config = dict(
    num_hidden_layers=11,
    init_std_o=0.0113,
    beta2=0.95,
    weight_decay=0.036,
    lr_head=0.0109,
)
Each number is 128 + 24 x the weight over its row's rms, rounded and kept within 0 to 255. Layers, rows and columns count from 0. Numbers have three digits each. The size before them is the row's rms in percent of the matrix's.

# layer 2 MLP gate, 192x64, rms 0.255, rows 186-191, columns 0-63
116:130125113106121155144157116141126106128151111131118104117123116118155186101137083113158125115175141115184132112098136113118133125112160094146110136138140188091122144089080135144163156151139152
097:133101177116122123135121166142163142139174115155142077104118145105096155178132117139110112105147202127093112130128122132162122119112142134118109120136118156100124100143156110099134151157092112
103:174122109143160145135090135121076144155114124149113161140101105122107138137154136139160173113111162099148134127183139101142096138149070096137132119139104138138139083099138160151142132109104127
107:113141097056133072110154122097155124153094156124132123135158102125141163101140092115188138138155102106133108107105127103122139114110109123122150119139099124138144182099125114114142133126093141
102:102150110164130152107124138137123123107162162122150107143109114115129126159135141137170093104128122099107118178159107126137155153105140128161130166131167155119144128122080120101195099150106092
101:125147152122127155161161138136150136080085129143159109094139147162118141147114129109121124092135119162124136114124139065109169136126126139091086093145173108116138107147139096122105167118125085
# layer 2 MLP up, 192x64, rms 0.251, rows 186-191, columns 0-63
111:094129125087132154138147157108092123092156076117118135123116133156142147166145132129083161091111124169099110096089106141086152130117126136104092142102100137106123108093102114088129120124149122
104:124120106134119128119136141122152143122147149166124110108159154060152159143149096149091154134149114086128125120160088130109151145097168119160112141130135157103131145131126089105162172175106127
103:122129157152111094147143078151160118138106161104118104122148122130135122140082103124118117123144114193157132150123113114135149109081185137106122149130121106138085173138086134104139128140141165
102:135122122124131124136117091150123108123120163143162124147127126077153115113172117125161112178140110102126125090094095155161175097144135080116148125126125127152139140118178113061117139134132138
103:175104130142132111139119134150105136158082096129119135113154121143127173103088131149118152135157123148142153102124142105107111135109114107073130072116120082132145116131167158156087100097154133
096:139121116096134099108127144127118142159187137111093146149129113112144119135130122149134131162121110102143105150113102151148090117086133115166157151103076145136086171139106166122175080134133136
# layer 2 MLP down (transposed), 192x64, rms 0.22, rows 186-191, columns 0-63
107:135162131157124135136137131144145117115138124108113079137137136125115093119105095122135085119080159146136146130091108115099130135140152191168158151181100120098091131125179129124120099130119163
105:149107142173108125093075118190147130144094091153121093131147128157132119145161081136120127121134142110100125124134114129143131112163112122136152100096120119175080142126094126134160165146105127
105:145106134143115167140157130131163124153154094140158113110161140163098161142088142093134155115113090145131146111124175092153130139139091108076155097132091138101145129131115113118128117091129090
092:136084116161129170083159161119117106145123148133115134151162102171175128120139140109138146127107116165129108156149115140065113138121136168149096111136121084124113116146120159103112120128103169
103:113087151151096107144146116124061102131091127123132150132138152142111177149134129162115141133108131087130113143128130129133055125091151078101116113142140161137103114126136158154106106136146138
092:147131110119102153150142137129106125132160093113084095140136141167083132118153085166141115113151175135126122133152151076136123158095094121114164134154136126102099078142107130159134159141110118